config = dict(
    n_head=4,
    vocab_size=3585,
    rope_fraction=1.0,
    qk_norm=False,
    tie_embeddings=False,
    init='uniform',
    lr_head=0.00534,
    grad_clip=1.0,
    batch_tokens=65536,
    train_tokens=207700000,
)
Each number is 128 + 24 x the weight over its row's rms, rounded and kept within 0 to 255. Layers, rows and columns count from 0. Numbers have three digits each. The size before them is the row's rms in percent of the matrix's.

# layer 9 attention key, 64x256, rms 0.0559, rows 7-17, columns 0-255
105:139114117131136094142148140104141135166136098171117177132148156209136109148146082094077107165080148114145160150155125127101148136143159100129103117170126093142149160103156153121075110129145121095141116151140138120137145136148112093125156122083122148137137170135119132112173156138122102109138153126146104115152130146131084140132120109164103130157124117113100115121152142135114152087131126091139096132120114166103098145124117131156121140101162157132126153155132119163109152136112106115160161095116138134153090084150096147091159113130129127127129134121069087093119122122101106079132084140169145095093158142183111125165155160107116121123165132107075181170126145146144151153117133126117098119128162103133134104153128129168128121134123122107112130121112131165131082095115113
091:107138100151150142139103064103108128149110137133086162083109127119107132175130111113117153106127136135164133157134090116167146144115124106160072118142151163112086100110152109121141093114122174175141098151108120126115116110138118151152132125116079157101131148145099150125103149104189098126133116084121121148118110124082151110120092087134122141073142172165129174098168113099115144122153112125139143141114149120117091157157157103130131139085088090119119160178111127072096136112167133149141126133135105105164128124132110123123133107091145127099158120106084154154131124113079121133165132133177152114124132130127100111184125120137122116125108146145090121129113105120153193110147144173115088099114115108134157129103119159092112137144140147136123101133130101122115104120146112
101:157153110107132110142149153127116155168136123108122131131138118123157153089095112146146109147122128094132072105139174124112111159127154120115132110085158128152109114119131113092123154103093136075036120105139114107113115146094134133093105104102123138144158145114140106121153126093127155164099107133153137121138148137126142103140132107161114166115106137144144144133111142162115138104108119113115141114170145121119103141125156121100119129164126100099117141088189121110113153167123152104114140116112099173129144099112130135083118096166110079127148133088185143143136121120167090117107087101092124114148146106137145096074130128148151091132125126126164100136084142154142090158108117083134140121137089076117168114156101111164104111128151135130185087074152140130116112135115124
097:152105136137153117143125146082147148108126146090145152122159132112131134145151098137107119177109130152126096089121099108140142133136109148130118169139141124116137102095093132116125147147144130136087147183139168120154139108104135121128173098134145114118118127130169139103118146172124096126141147107105131139154110147112135160143107128118098112128103091122111135157068104128078121101121107133145153098068152136126127116114113111100099105123148126136111126158121119147058115120130167140124164116113131119131103157153118116147144110150156151152117117119071101147111159148149123118169129139093167109097090149089132075146095103117121126078152123149137085102086066137118163134110155107128137132104129090099131155103119186102153086114128147170092130174142142104109079146173161
108:156149112128138113144120097144136162165133125102114135122135150128089144130142133107081128129155093088126133137129149160147151110133134106119139141167147140175155106122152132151137126126089143140144138094135137106096122140146102080152113131113129109150131126137118091127101124145120192118091132158177121150071119126100131103110136106137100119137101104144164108157109126108103152139202145142137108140172125122134151090096134138141115132081067138132106145105149129140134155136113126146116191139172103160159156130119117142120137134118145161088131106088110097067149123124166111105133103155076170123130124135121135106135120126114129121134143149136156169099122167178108144092094129121089086118105138078173099102143108140122148097135110093153139082049133143145117118118116132
096:125143156143091109139096114194114181110116121156150130167117169145127128121129114149148113117143110103136120132148153103070138156135115116077130128165148110118141124106110152105123099080119179082132094123090143129116114129101127149103148119115146109104138130127106109079115131131098135118108085156167145124111143107077123121103141104178127132167126136116143089159144124141105125162152096111136145117150111108143119090119128083132123142145128114129088113126117142133092148121143127134129108115134078163104099129116136164115109128125100139143142128113162081104132141141125080111081145129106123113149131119113162092095166095136145175147108135099146172136095126154133116189102120136134137143123096081141130092156118145132062138113115166095139104089121114120189116111070148
101:124096120104122080119106155182119152136144091115102103144107137124147110119095136118119096120137090090132129110119120090128081118176112102089123158130083080100155071116179183092121143106141125088102116072110106127138121108124138125121135111146103118133131096126106113109138148097077160111105144134169115114147123084134095109117108118098112105119111136123139161145125106142149124137148130152115079130130104133148125161093147102117116151127136099125158095094165144151141130123100133145140147108158131137145137101101108103101106163103122115117152137126150083088135112075137088126139140098114120138154123117129147108070175064140144134122124133084114092168127145169118112125165088088094114161120102100138116081131105148107114118106129110155147123128166094101140117120112150
104:132140136101128151142143118135164152128143107169197118109142110142147138144129129154082137144124140148099077121157094138125111136141167137119111176123111166063102158089125124168127107122143125156140116144105137149108158132178127123125149111120142135131109140126100148154139124140174135106108120075120134131143110127154109106147102124137160145099107106088120096106135130171127113116113148151147129122139126105117141126120122144106116106134131185203123073138099128177107113115126135140123139164112111140124082136108104166126124150134101111105115168167098106078113155119151132143149136119139141140125100102149116110150121160094124105089144116151119147134132152197176111109158097161151171111155126124111132153152125199097119083135131124151123122176094139092171102142099141
100:115091122084156101158122119071124139130142143136136115094139122121095159107138102106084070086159128105132132144112119147177095137145096161115166157127133109099102138157102130105164136084136122157127106115178130129109150131123146092109096132097118167111171097146087136169162160107144099133139103116112149146130116129140128128127142112147084165109104133121117105158115133101111135145088110151168136141128146105141109181139161087171112099123151134134141138121105115136127128124102141103141124150164109154118099114115087109137123083167127085128123130145157114121136141087119159107145125048155141131088118139134179146112156135136149105106122137142129113110099097100166135145092089117074131105155180139129095114131107173148146146140123104122138106158152164133102144158111142
099:149119145151159144195155125051117132165116155136150143097161110101158137116148139115126136129139141096090156098131180087124073140149152170117134094139108076194085134123140157119120161104120113120099132116118146129111139116123143112139110140115129163132101130107138162125133114117155168155090139140093125118121167162157108124136123132119135121154133111103145090099152154142177158137089097111117139136154135124113124102143177132155156113152130112151097121172138131166144152141110163097109109132146156120125093136119121123119116148090162114128119101134093089158120165114130102138099138114131159122106196131107173136132131137112131104151141139085094112092126101154156120125125157098137101091147095120078169139106116115128141114092139116168151131128112099077131141109147105
101:134110107176135124172157135149093102125131126158123130130130099107198069131100099131094144120096127110088123179156186138135117140119114096138092155098096168123122160158151176107131130109109146113119146139168160133125115128110164073110121134161107167152138131112098119103133096111070123149114164150118133159121137106130128153122155132130155119125142141132129148171127133125125136138097127133146117129121121147118157138124078111153172111131147115119111095071106132120148173130115135148139160154121095076139129137131108141157107096134117161118154124104116133165175142120177135110150126140112166135086130107132151170094107107111189114170120167118145155125118123110099134130102109144131176139128128142123057164164098143125159131161119112136133109101090119151160140133122114
# layer 9 attention query, 256x256, rms 0.0586, rows 8-18,72-82,136-146,200-210, columns 0-255
101:118139109120150129116133148163106124105113104114096171144129174112106145162144153116110177162099131075122125122137126188131124145101156127118116154147151115145100136168123111121132108118160138125140074128085127121140148101121131090137140130133139089152114103160100118134138146130090164154115139164131186150129175144114083129151121129106135084172139135118108100115105080111115175074137125165140140123099163125099079104109075159121106135164141144134145118128106113092131140130131144096095122157134141164182134120114111132189141134117146124109102128166127089155128113106071126103112159123134168140131132122138130084131096153116141107156130125144134139130129133125119148140128190101103135136136140112112133091143169110121137137121091101098193128137104169156090172105132115
101:151143108115117130168139102133122116093161140136164084136175187116116125112147139135127073128112068068115102152115111112125124075056110123125103128156149135139155114158162085153112155100111089115130085154135101081137122122153153155098144128122126099124144110150132119095134109132098067152158092134164118153113125171076057139163135122098115113120121134133111116110122100100134137110126133143149132164139156102141115111127122139122108119149149161121127121082146173130169112138104142129123133131138122163147102108089161126121148134135111085164117144175113138147125136075138124137123161093140131136094105109129110133087143107143137152119106148084116092133124120106119103108123161116108134162103147115089120159104148120124139106113111147127155100136175075133138137129120096
101:168139159132150144113132185159134076137133084138176106124116117139080119092162129124141153141115115144133098131125110082062128117110157160114152096095143114129145132127131081156111116130141120115127110116130151123109154104134112084118159138130137082178115111135167145124128137106116118099163129146135185082113131136123104071122101127142157122131152161103136144095169175124127130149108133129142133102125156135128135120151121123137114159099140146103089130138166114169126158122154149089144085118080124113158142108124106102159129099098118159112170074177125154111107133146115154143095168145152169139138121095154121152115165143115126159148161101116043147120149135126151120153171121097154122171134135162130141152107119121106119146110131116127160128138092101146109110116138125
091:103126114137128137154125131069137095171119165162175223133134148125151131106088098115137116160167128130070103113152139146114132135120070129110147130083113124161111142180159124169155140170109156087120105131127141129141131137100121133102107113111101155142142175153139121121123096154103093134138149107132115114180181130135129141113104101133107116147130152126140139150098101187156146104150128127112094148118131116131179143101139150171132120141116120171113120122112121130125153133107110125156115150131121143081152129151102152099164152170128105145136169094136128142123112115106101112147120142170157106184170129175144124143141111134174107137130120132099163094132151088105120111145115128112151096110138110105138132133135074127125144119157183147108120118110162122137139109137120
095:101148123081109146118093094154105122105119174128106140170126147157121130118137152109121126137139179170125177112122108159129133174187126125094144139118138177114124121122111094144159131095089147164095101142128128137131101107130105130140082120116129116152117178137077143110135104140166120109149138120141065142169106086108117129110108148148145145106100147114134107143124126130158125087094120129128125149080108131137107122162137151100155101119107125141170105166124154117102114124157131132128149122128130073118107114166098085088140103095187170088135156113151066144137143175158128153108079143110138147075117156158126134130125120126076127134130110125146135108132138104097135145083121154117121136128124122079171148098137089133144116152147118127124162135111160133111094141134137
098:122129179115119145176160120110126122085158131060074098186075115120120122153124117129118140140138154161119168145132150121141110129125123149160107149114109145182119140115099161149119156079142114102174126132192107152139109111105188127112142113164144121147134095121111086144163118118170128107113123119129134128175131103132107148120130117082119107099122157159120158145127152076171139129141125124117159130104180180148134148120124108161127147146092141132091078153143089191132099116135163140136132104172113146140146090118151090174132143157091102144152103118092126123119134104085143129112102139120129153128132119140145118129138129134131134140135124099154144126109120128121086146139114182131155130113159135109084140168086154100143140142135132111130160150128130125153135141135135
102:129114148130170107106144083148126117108172129116149126156124129139102123145123092153113155173134105128142150120151077128128107139134133147122123171159145121093171126120110096115125148116138090105136092117157138133108156103105138115071149112156139146144140103132102067139179096156166129139100136111115121176118156140121130130141114107134160136137138126109132129111134108097111121133148141141150055143149152141111128145198135154155139125111153142131121103171140132172172117109117136104133129104110144115163133118127136115060120123179131135165125115120142180160136118137115090093154102141132073173095178114118116097101118114106120109142153130071119130098097161128130096118099150087161131104122144139174138109121152173142138146116088181166135122146120111129152125142135159
106:126178110114140107158169153125144073112151105132129118106124116139084129095154135137116123150139165114111091136117110154137159086115130138142094129144135158121094184117113121137171093141170106114126069130159134185112148136100151111146166123158136123122103118123151125146181138150157116136128137112115127138107117137139142122104120135135192124128093148133130098097129056139112094125103147169136155132180135127139140130146107149155105082134118102105116133112125162121146144154094132097153157156114137103059120159086139139130111098167116127109172148124144104144175113126145185168148119171113179088148136135187110138127134143105129097128097139124115140125115124147165114121172141135157129152125128137129115148161145113116118155169107117160130093147141165159146114146145129
101:150168073112146147143076139185163136118163122139140120099149158155119153148138144098138117131122141162122126120112120119122173137124148124099117121158162128091097109126160132110119136134099148160142102085153106098138142164173119118128176185129108117121110118142136137127145149171121124101132153166166098142163155125143101146130126124145115110158146142155126123130115108110129125163124110142134113135158124136136097138108127199117113170127169154148107151125169159121147081089119139123129109136091133156177113178102135151146169127129134104096132169108139107101171150131127100100150099128091092147132162125116144098100106070114161126168146168131087113121137130146060092133142145086120139136115179143121145123117125109126139091092159085103109126098111109125106129134127132
106:131134133142183122132143150118123128143148115121100140141142115121151118129120150113129149119154130194096133114134128105132106133162099094133092185127169111136081165071092129151163079119123085132118152141117111100116123120086142127115094111136118122126156140107175104137103140106157132183115146131106085122125127121137152165121131152149161122147118092136152105103131176106152124135118169118127119104116106122080144118120133141136120117153122086136121116135122095131084128162113110156103167169122151139127104102137120129149138073167127152126138177089163173110144147127125157151121116142114146089182153134142127149125121072121130157102135089145129160121125110094177110143088115101161152120132106148103110116125088083128142156142141105105127192165061126107114141120118148
107:133131117116106127128144138129116135161114158137093136125140107133113124133126157130151102157142075110144135154084141106137145106107134144129168088132164134110144129141122115123146116122176064175115137106149156080149120158143156145058132151096141112107136124119118083132129100158126108157100109102121159174089131123132131110141111174093122150131115087122140103114113093128111120076130095084140105152123101124137122172146140103115131117121122107159138121131133134141098104133131148105129086137103117070167131131151131122096167135081154182126145126115114130140071062104113111107116106123131119116106142171144115111101143154108090103096126106148125090143117092135158131084073153124106150127098132113127096140114149133109150143161065145155144088189140148128119122107105137
097:118157134127105155096145152125100171147096137119126118159118126127085168198099145123106176146086116107161166154124133135131128093129115138134140115105150144137110142095137141141162128127116072139134130146155084149094112137126096138174149165138102148120118113121095135139117140144120148092125132185123114123189167126141115096103118125118105127130114099112147122122131131157122155127093120156133147154103157130113135124117124114130119171089154142163127130136165123095155119119142163074085102179123134139134159156142106113123174185192123165095095105152139076116119129115165145148155147126153144118160149146140125149128106112138117130151105127132137125095156160130090187116111127121103159132138118093124117132126119199167154131147139103168145113107116144131142147129090077
105:130111134132107133115120151177165142090113146116115100140103147152139146130114141148138041082132104096146124162088140135089087099096113132137132120140146098124168105137145146137116132124134127145144106155119137123106104129136163121138092122159139094118116121117096121155078139151140103201108147169179108147120164135164138121174148110155120105122095105139100131128124129135143131118137154150120067158141125120140138088118142116131128133091108116135194107119166145141150138118137130158172130150128103127123076154136125140154114134109124145177121155114104108150119101131149094150131108062136117138070135151151085112117149141156136094097093162127118131147145154047134167144133118138135091134116122116164164110119159126133141130161112116101123090129133099148126150105097146
095:130116120106124118156143138091154111093125114159133125121119091116113117089132119142131119115108115141175118135120175100117118147110108139118111118097102165091143150141149130141122097143100131085158093103119095118127163107108145160094160136064158100111135135129168145153163106141111113131146147139145162150106134138127126131167135155155129114107153141096135111121150134126148175136155113136132118150147183109128135137188118121111151101151084100090139106104136112133162098127134140093120096142113173105126171154157116107135096137114139108131106115162106183138103164103137148150128149137165146124128124143101170130102101138099100132133138134155134159122175154141156149123164105188117103110171126185167174072164108109163091096110119127135144141082141137075120113125116091
101:145155101149137079128088155132126110179123136152124191118118120072122153077132128110113197164137120156149124080097085123136107127142107068113097129130123140127108094125152118084117135113133083144126139159125150110106143092128162110103135138138143103147110121124136110124125111117118099108139100111103127127168123161130123152106092145143163130135143077142153124127123144099136127101138123123146137103126146147110157141081125135099143111079158105140093120126094130157137140130115154095088133159115154117114151151142139166123102139152159134131139128137136132178145158131168129144121150108142158152182141143151167128124148086123110081155119121133133140125113103104191154117093146110174175162122132126074114125147145137121112106139129159182098138129122104075160136078118104
107:165132115153104140124151093067117090156124148117090136146125146152123132098156165154103094130122102134120153180118121138146138118126106089137114116080129180128164098120139106162111123120081122154133147118112104115120107100159098158142117167104120167151120071122145130124105128127154164153097180152106091103136140188161169160135119127117118101123128126144146138140121158134104133138085153127139099132121172119165140109119146145110156136148125107122130158127137164109160122090124142145123113139140171116110076152110145114166099128069168169072146159154111134140137142160128113134123119139133099162085141108110140130135157156120084140078159155156124113096127115116130085113126120104108114120131151126122139195133085109143124117111118113116084128114131131105119104137181102
100:122117137134126170131155113118110165105126135162156111146053128112147118126138186169142095102120155113111140124127172138129155139155128136117114083112114174119185151107150131129078154158121117156131165121121119104128121116101134133114118122115138135102143131128109151151162131099131101133143153131152138119175121176096153160115117111112125140147120137140125134141136115110123155145118109109123204153076084143128119106153144137088141144092099120163113097142132126061145128108139149093113125179117119089131086110168146081152167150127128103146178135103099124113098146114146145135136142092079144145117175137138101133072129170150098145096157105100136111130133128103122081100103122096085146094154092088143133158117111110128122157172131130134146144117130121128145122137104109
103:105114142175168119134114113147118112162102116107150193147132166096078159090161162122129135122138134168147176121182166130073148146107130121136111157132128097150148113094138119144139137147133116112144173121159137119125123135070125141113064131133111138149142092125070112125129107167143115152115170113112135185126166160162151193128139108125156099151121139104134148180120139081136111165160157085128139123109176115099090112135111130147124154150122117130115149116102119141108126092143131128155131088105151168134151107090124114125133120151133102147128120182077151152136107150127122153121182129128149149133127164107150111145088129126120092162133126110098138100103131127111136134101122128126135137098171165141131133146121144075108115110143149114147123138131135096156135127156131
096:161149134106134118101160137166168099082146120090140076106140143141150149131124139146152164150124162124115108163121121138092146132157144134131164097120084129113141137102095099112133116134122085095141162155132141140146135106110112131166114136150164116137108119134129106133174137150148142183147156102121117131144112156168172147121105138087177093105126137141143103117149068144141121072116099143097137112121142162113184133135089124100142146156087153141137074099113136099124147095085114105131162163132169085159150115123125116174151120117150146149138169138129165108128161131137137130131119114111139164149151139119092120143118121105097083156147120147119119109108136153105150099152112144182121136128143103113134125115117143114155146128106106117156175143176151125099198134113093
098:100129163123151155120174135142154154106191142097135185125113169122090125133114116101129122106088169113139120091130157159087141137190159156127113158096157121134162102114136124107146135083113120122136149147106158122117120132150148115114134149139169161187096123145144111140130121164129078155154116113141072125096104143166143147136147108111134123130170117133119156137142141107122124118135145139130139133145105153139126122144155093139094186099168142152166146119122110102150138137078110175159094143142115151122128150161142172103067141121160119139123139094105157126124091123151127117137146160120124125138096119084114092112153167088123133114128066152107151137107111130079157126149100151103132098149111154132110119146157118134127107133134162171142152119127159156115106150104161
093:160131125136104152098126131145156126148151135109155128105133119142121145163151153114139150131122137158118125092138102140093064115137140097156122151177141064085150131115122151141150083156110100107106162112138173097106102120132121142101139106088142135131141144133133131188114103099111122115121142123113122066121144126130124120219143128133126102091124142153116133102083131101170161086142125153128098123109129102109127143172150113116125134098165102149111176157113114154139120129162103150137126186113119140137079126108134111122134127137165183138122136148150131084095091126128150127079172145143132135121124133085128069100112079132114127134141138114129136085169139116121133126174131088141113086128083122147134107116144102122163136100137148135110126161143117087132125132109162
102:130122097158085135139156127089165135111133128138143121154133127136124138155068149144157114166148108110139083128088088095150117117086145179099179097137129132105125127097163116146132099126098122121143142105101119110152098152127146125146083122120135155123154137166181108139133190144131130181144100136129124160102123105147164117113149109139133152133139098134101131119105147122116140096151123104115109125135129103167143141140099080147109128161177110097173133143152139148131107160123120178161077138099135100116119150109096082172068174096130143128132130142129110143120124145138142097142123115183134121147117113129117195124098157145127154107156118105126183148135130115116178109112124122151143102152121115141085134089094123113138121102093110139122144152105155119170109135141160
090:151094128118104146149135134151110166119118162157098102105119129082126144195164105138163123112073124112133097107096118138079121134112160158096139126134121115141120156145144165102151125132154128150127138080156091162111127189103130113106121156151152111111133122144120123147118125133108166152109121141159131151152176155145108077136185140131127117126140130120100112145160062127118153115147135161109156174141099089153120111121123183106120134125124094140168116087157148126174114123138119123117149102128103166111128126079150110147154143159116154149122131153148094108189145123108089151139136134103125128140148128122149108098143132131122128190090107120139122126110112128121123167154076121104156168123123176123168176118123105124153102131115103137146105102132163117101146108091125
095:159107121136096145137134116116135146095099149132118092123133112150151131139097100140140083094079133131112103106141143122139133111112117165159134146082108169135150119134166160168126144153115148116107129109121082151152127181157138166125140139150110156103126144099126127150152043132156128162114166141180087141137121110147096108168147137120104146134087146122096127131141127122133168094123150113126094138166096101146103140138141152124153135118133124115144142078164115102116069149181115131086099132102097146147114163118128112149140138138106110095170140121127140157157139081128106126164142112110109110091153103148166156114110143135133109120118144144140110122184136128097178126152107108125123159161132109155172133107137100121146105112144077086114120108126128088174126098115175
095:178124107114132102123115140148133097134133122079184128100141138118131077098143126102111129132133098092152117122148126089124143127141116106138132108122091118080179124130177133080146139165169112055118177161124168117141152112159159085162148140110129174117173127083118114124131126154087116098131123116106157137127106114141112180124128130114139095165109142110128091173111156101145122142125145133119119102145118175120130126119130139128173131137127115141133126086112120129097154107047124134091146125092139137187107107134142118128118132133124170115138189103131166123161123123128164143126137147110115101124141159096118133152107156131081142165155118132098142129122147126138132131124144123154086159176105151122086096145139102131133130140151153140125139114137141178148129164167147
104:113150108129143130142127132096111152084136157159133143125127061097148142179035103129151155077120128157133154197132114120151137128107074125151123133113126177139086125123147144130159108130102127119130149141132147134146129102115107167114153143129159159115158155145108139156137082107155142149116114127100143125136110138138125087101108150122116133101133130170100133171147144119110125116139127102144131134135094127120171125125126143125122070136146127151095138131124073172138114149144139087150105136153152104117133123151141143137113179111142137140171161114157182136104127106142155144108115138120097142156164128129161144107120112111122133119115095148131141139121099164083106094116116164064143162111109106137135176107103110129173158155128088140129131164122139079151169109122145
103:104117070102112172119123111109117148106109128099113079139167132152153131163133125151114124118133133139122185123124106088176098115125105123087176123127100168142106118092157131131132162077115166140100146139161115121154067118117138150173109146130121137147117166103084131135099107118105105115114107138111109137147127114132133139145121147123098129067126128139109125150113137102121099114111116121115148146154121152149142157146128158133179128128102106129117139134118161130122075161105127102089147107127112097137098123112120108109141140139127184097158124108139125138145105105120137094150107108127132097102111144161121115117129135134079159111095116121160147127123108090116089107095131142089154171125093136039144142105127150170172130174166093091108130162156146088157159131125133
103:126127149167126164123129086113153120088071125142074146149150111131123110178157151119160110111092156179115106155112166118103124143122146112159138132121158127097073118114142119118122154160101157138145102115124160104148097134167150144121153126089133139111083138136132128119173127120097105162085138136143112166134143133100152182195114119168121140120140162131144132116157159093120116122078112128117115130116092093136099117132124093095147103180115104146174136147141143136166102149163135128106107102146136157148114088109140143148150123165103117112136189103104145166169148115092144136132131160137126094118119100144088143148125150142121108146133157104154128118129109119157134155137099142125152099124124153152116149147133128122121099147151131092082151170127093075120161142118101
101:155093147156132115103171132118092121173147136100147145106106176121159160159131138094100118115172161114128124155150142145111153106119101098156114119123109109150165122114125129124161172098128079132176125127117147098086149185138156098125143116128134131127144133115107152127172130143098138148136156117076190157116168092131159154093107116134174127161101122112129118118158070104108099149103155161158155125126121134100138160091124132139092131157056133140135100156123154135134170092099123149127135129139144140120091107130121155135143124125083131118152127113128115077143146094164120087120149158113153128121126104113114098163130183154122140133118141156118159113109120109140080099125167105116135132115109123135104148153118116085114109064138110152140116131117138135158140158110148
108:142154133087136128137152099099095133142103147117131135195107106119138129115090107141104116130166135153120115100140120134098087110166133134171122146112140132112105106088120090123118087126139114162155140129107125089117127119079131125149128120111146122156121103155167149159133160116181113128158123112115160125170139152166110151133136151132157138101079117128120118147155107154135144083120110096125126146110117144099188156093132111141115099116134192166120134123089135137124142164135098106160155149126091107119132143138144143101176142099178131123122154093090130149100130140169147143128082123155175174120136144165094167149104170068157131134069127154106152135141121109143110128129136125143112134112148153104127105166114141129119153148108134142085082160092137154087133124118157
096:124157159166095131129154163096127112163111100135122119120136122120134160114123173165159161122083183165147058204107161114100126128120148110100152117131121108113144130124093109108106105160132097178130131107121160108122188139147159121163127139102164147119092097129133128171156123154143106162129116106120142123132118127155140094152081130152139147158134114126125150135093105061121138126122134128086164149113118120140155149172138161111096130119149127146191110107132126142108141126076160149172158143138139093142139132112136113124139107146148111122126139091138149112187167139115134132131140147139118131131127129155155135151136148138140143049125142134122123137176134127153109100136080142074096054127122119119138135120106136110159129103109122133128109115108122138150121119125112
106:130119116139156105117145146146144137136149128140112169093104136115160124127129136135134141121113117157114168070106147143127073103143120142138145171177122076156106094099150096108104125180113153133113147153138181125096117122129154157141117120086126120151130130099144141168132142096145139117107136082093126130109093138161142143115083092111188090149136174123150130126118119124129132091065149166122115152127086126117168129139126127131111097126132124137117108176154127117101173135120125113146134141123188133134112102151122106122120151138102129141157126175117101118153158124105133150133170077147095105178153144121149086127128162101147054116136079152137112107160083083123116127114150137128114154151100160124115127118156144139127111121108127156089115111135128075169151129131125
100:143125134175145090075116133083097091160136179107144097138113127127119137095119105130127124142127155112119092140121146128136072149125173156139157175151136090114148149124123111124116149133112158112113116122103146091108151145091104120061089126125132099076150135146104118154142148156133135128118105098137129118080132140140171121144107113158121145140108095123134121083117143097129125075157107107157135131137127128146111117110166111126112129098151150155125133121156129154156117185144117112106138150153141092109091117073122153118134090139121121133156143148086078085147105112104123133109153154135178131120164162119166159137081161122128159155090105157104126120142080150182136116130086151171150111120096138186158134144084140129117128158111116125104127095134127110122124118126126
090:108152115118070128124152139151120138119119097130134132187147129142114105123142112137141129139111150102136100159141135165079151133109118101139163089126150096130148124120133118089102130129146057161137168139128148095127155128112151105120121188116183041077130124113129160154153144116122098153160116131123137163090089124148122088138115155139125138107148082091122121178145127144137162088155119124087167161110119104135144130111114107109116169118130145169154121087163136127128136125152090122137146155108079133142154119124089147139134147083134162102146164127102106141122117127115100159117161108149111148122126155142120148102108127139110158154144063156108113151149111164109144117165151117095143117135151131110120154065145151143112114145105127141148114118130128168114139121092139
100:146115172147120176147132098122122148093140113146123096178127093123141092135115111153138130097138130108139139161110134122164122115115109123115123123119156151157146155158117086127089155129171157106119171144155153101102136151119129126171114163163122145104118148166082115155165192157109109150163129179160149107113154123079142090150089142114099140163143153118099191128178124118143136149170122113130138182138120093152123115145177127154118163135082103120142078105155126124155129134160130123148133136137106151132111124131119130124113143170161126119120145132179106107114159128081088146122125141170129118100114150151124116075130126147136159107104096120137089129127144102143131141153117114131107140108124145137126143110128127112139106129138094142087133126192092128149101154175093
095:127135144074106118146142120107103107111137079093137159123139111122102091156125143090148118106121117097152145143103140128114135126142159121126112124123134121104151157091100085140120107166147121129138130106139103129084134134063102086092144125130086154121115096126157136119123124154129101127119121120123143117160118125171125114146123118131140147131173110122102159129120098146121119140142178159148090114105124119141093142114102105144130146109082131190117122118127104134155106098110133146178109129090143126104150142080130158105130136074150113092156117122133097156131090094135114136117130118085113125120125161126128120127109145113140091115172099113125128220167103161114162172145126104132113146114148164141147131131131140144151145161078119162146096115134114136139054070118192
093:147166082114131141130101105124134141145158137182172109153125086119120140141096100092172091094119181156115133137108147158130100138149106125110146145129083131140142104165152129136161161152073129112168134075153084102106120118148148081177135162168106128164142174111107170109153131120107130118143098109125036147137157133164135159124159132145142092087115106116152100125100128143180144142131154135149130121115124132131148104118135101135141151128117130130118125125121101130111154176098128135109131140159114103155135127146097130133147135095109111154087137072121173159163138144108106116114163113149135139132120100116133149129128170109127139155095091096137141121155130133128138134143132154138135153163111145108084140142180148132135088123114160117115161120123121099156153102165132
094:090125117092095139151147113083118093153117145111096161097163130146108138107138120086093147139151144142144115121090077164126139147157136115121145141180150164154128119146131101116114098099103141154107136142091128139147118143163120181159130141126133142093111165185157121126145082139142139130136124116144136135113144162169113132110116112132112151119088127159163142113140124156146116073145107090131121102100127101147166147132110162196129123110174142157122062146107152102143148093124110127136109157108128102129112127169128102086131133104136170076144148133141131172121098178101106151127119133101135154103145114134136126158122155102112101145137139124173129120138108118110085094134142095107133191173170153132135111152132126149131146135129115125098133133090179149105112148103142
101:133146099085130149132171136157158171126098129152084135155138139111122155161164119126156137142135131097112178097079153131144131120123138150113137131145168151192075132143114130128091134142146127113068100151151125123099131132096175162153140149121099136154115112160129142133160124134155111129143092157153154163115085135119142093115147150137168110087115117107097151148120112106125125151143146157125160091120113122159152132131121029135119136114123090119132120120165113126116130090134148099140117127133108106135145076078149132124146141148123080158090121153124123119083164170124140149141123126150090102138106142131137126118114122158105129116161121106113124122123098097090151130119094171120148100135128114174134125163164128097182134156115115134155082168146130118163115132100126
101:142147119122123102140104119167122103144154131117121121107114157121117121077107136108124138097127077088140161145113113121095163117140165114133149129125127127150089157118086141167160146090121121119147128151118085153152132038132172122147149121115129124175120098118110145104184106119125166135101136141157165112108138143112142104135127089106164066114125143127122153105131081120112117131144148099144101144132130113107104123138139150129078151112138143129126141132164097087187144123119150104106100166187130120103149112130147168131105095124145164137119103140105136152114108143102133110174161140107143127127115142142162088150144121159126162148153132115107077151088111092127114113111146092138090124123130127145149099148122190121101133147091130169135124144141139156124188138160090
108:127147115125123147106117119103128115119147105115116112121100168108120089133170143110087144165167113166150172140113129144126141133094112154153136133144059134119121101184118100171164106078107070168163147157144131116143140122169175121157155139136125170095125137172184105092094161112184130124115122090129118114143136148151151137146172150150180124142125108147161109145166132093129129167139141147118141130118147152118144122129123096119113122116154159120129115138114151127143138111138112103134147146087133102104119169134137147127163158077156147114123171163111098117131153118149109151099124138110152149102101150164098137127102140159130075120092116124121112147129129138144141102151153132119131170082180103147125161143167147147117130112132119133169165110082140125143140098141143
112:181127136098123166121127155141166114129118146139164108127114118104163071124152085106138099115083159096154100162139124149183124110098150086103099139135135103146145155114132146114113124158120104147105140104110175092126135099112147132134100115126170132118115133128136154138135112146123144134121118145128144128086108126135068148155147162105153144133114106125076168165103126124170134109135098077079110091138148143133145133108165121112162169135131175125140120116161150137111134126106097114159124110089111167102179139175135150100151094135101132090088141139116130093135122123102057160137104133100107120142115094112149143135148127140119132103141161160134142179169151114153137156143119112157150151104099114127170149130106099141117102084107127147131107136114151116126134087139167
105:118111169111128139094124115146097110162144144148111156131111117167100136111155150122164142092118129144151117087147122116097163120142108141147143142116084128138125148157156130134119106104139117156172080148191148105127107136119158162142097120123105097106121073092113129125100111162164151157085110121117150172061104111161144175152126138120141133124092084149106115169172158193140132100107123100126137105151136137105159132120162155145161163148110109168123102153133168141165173144133135110125104114125132154106123151119118149124159122113160203149155160132148121151127164133112139100112119113059155109131165152090105134133130148137121111116136088129134132100182130135126137117160154112141131124134138138120144144147162107133164134118154156131112148143140163158157109111121115
102:143186102166082124144128061097157169114093114142092125096134119112098169158156121120093143119110145127161117118097094146156121113147122128122114105144101097135128170120139110115100136133108182106111064141131166109097107125165129128119138140101107103110165120164114157126122124141152154113092091155072146142150097064084096111121152129090075127093093127127135090119128146099151171061132104099137116166132118153121147135111155119118103135137113100112116102183150103098114113120111135119116117128113103107147096132092129140150124125126109137133101136149117093152110157135121119086159128142118103136097146117132179122089160180144109136126108139118118113157120157123131140116112117152121117107121115126122125130087155157102141149127130126131132168153148133191127122136111093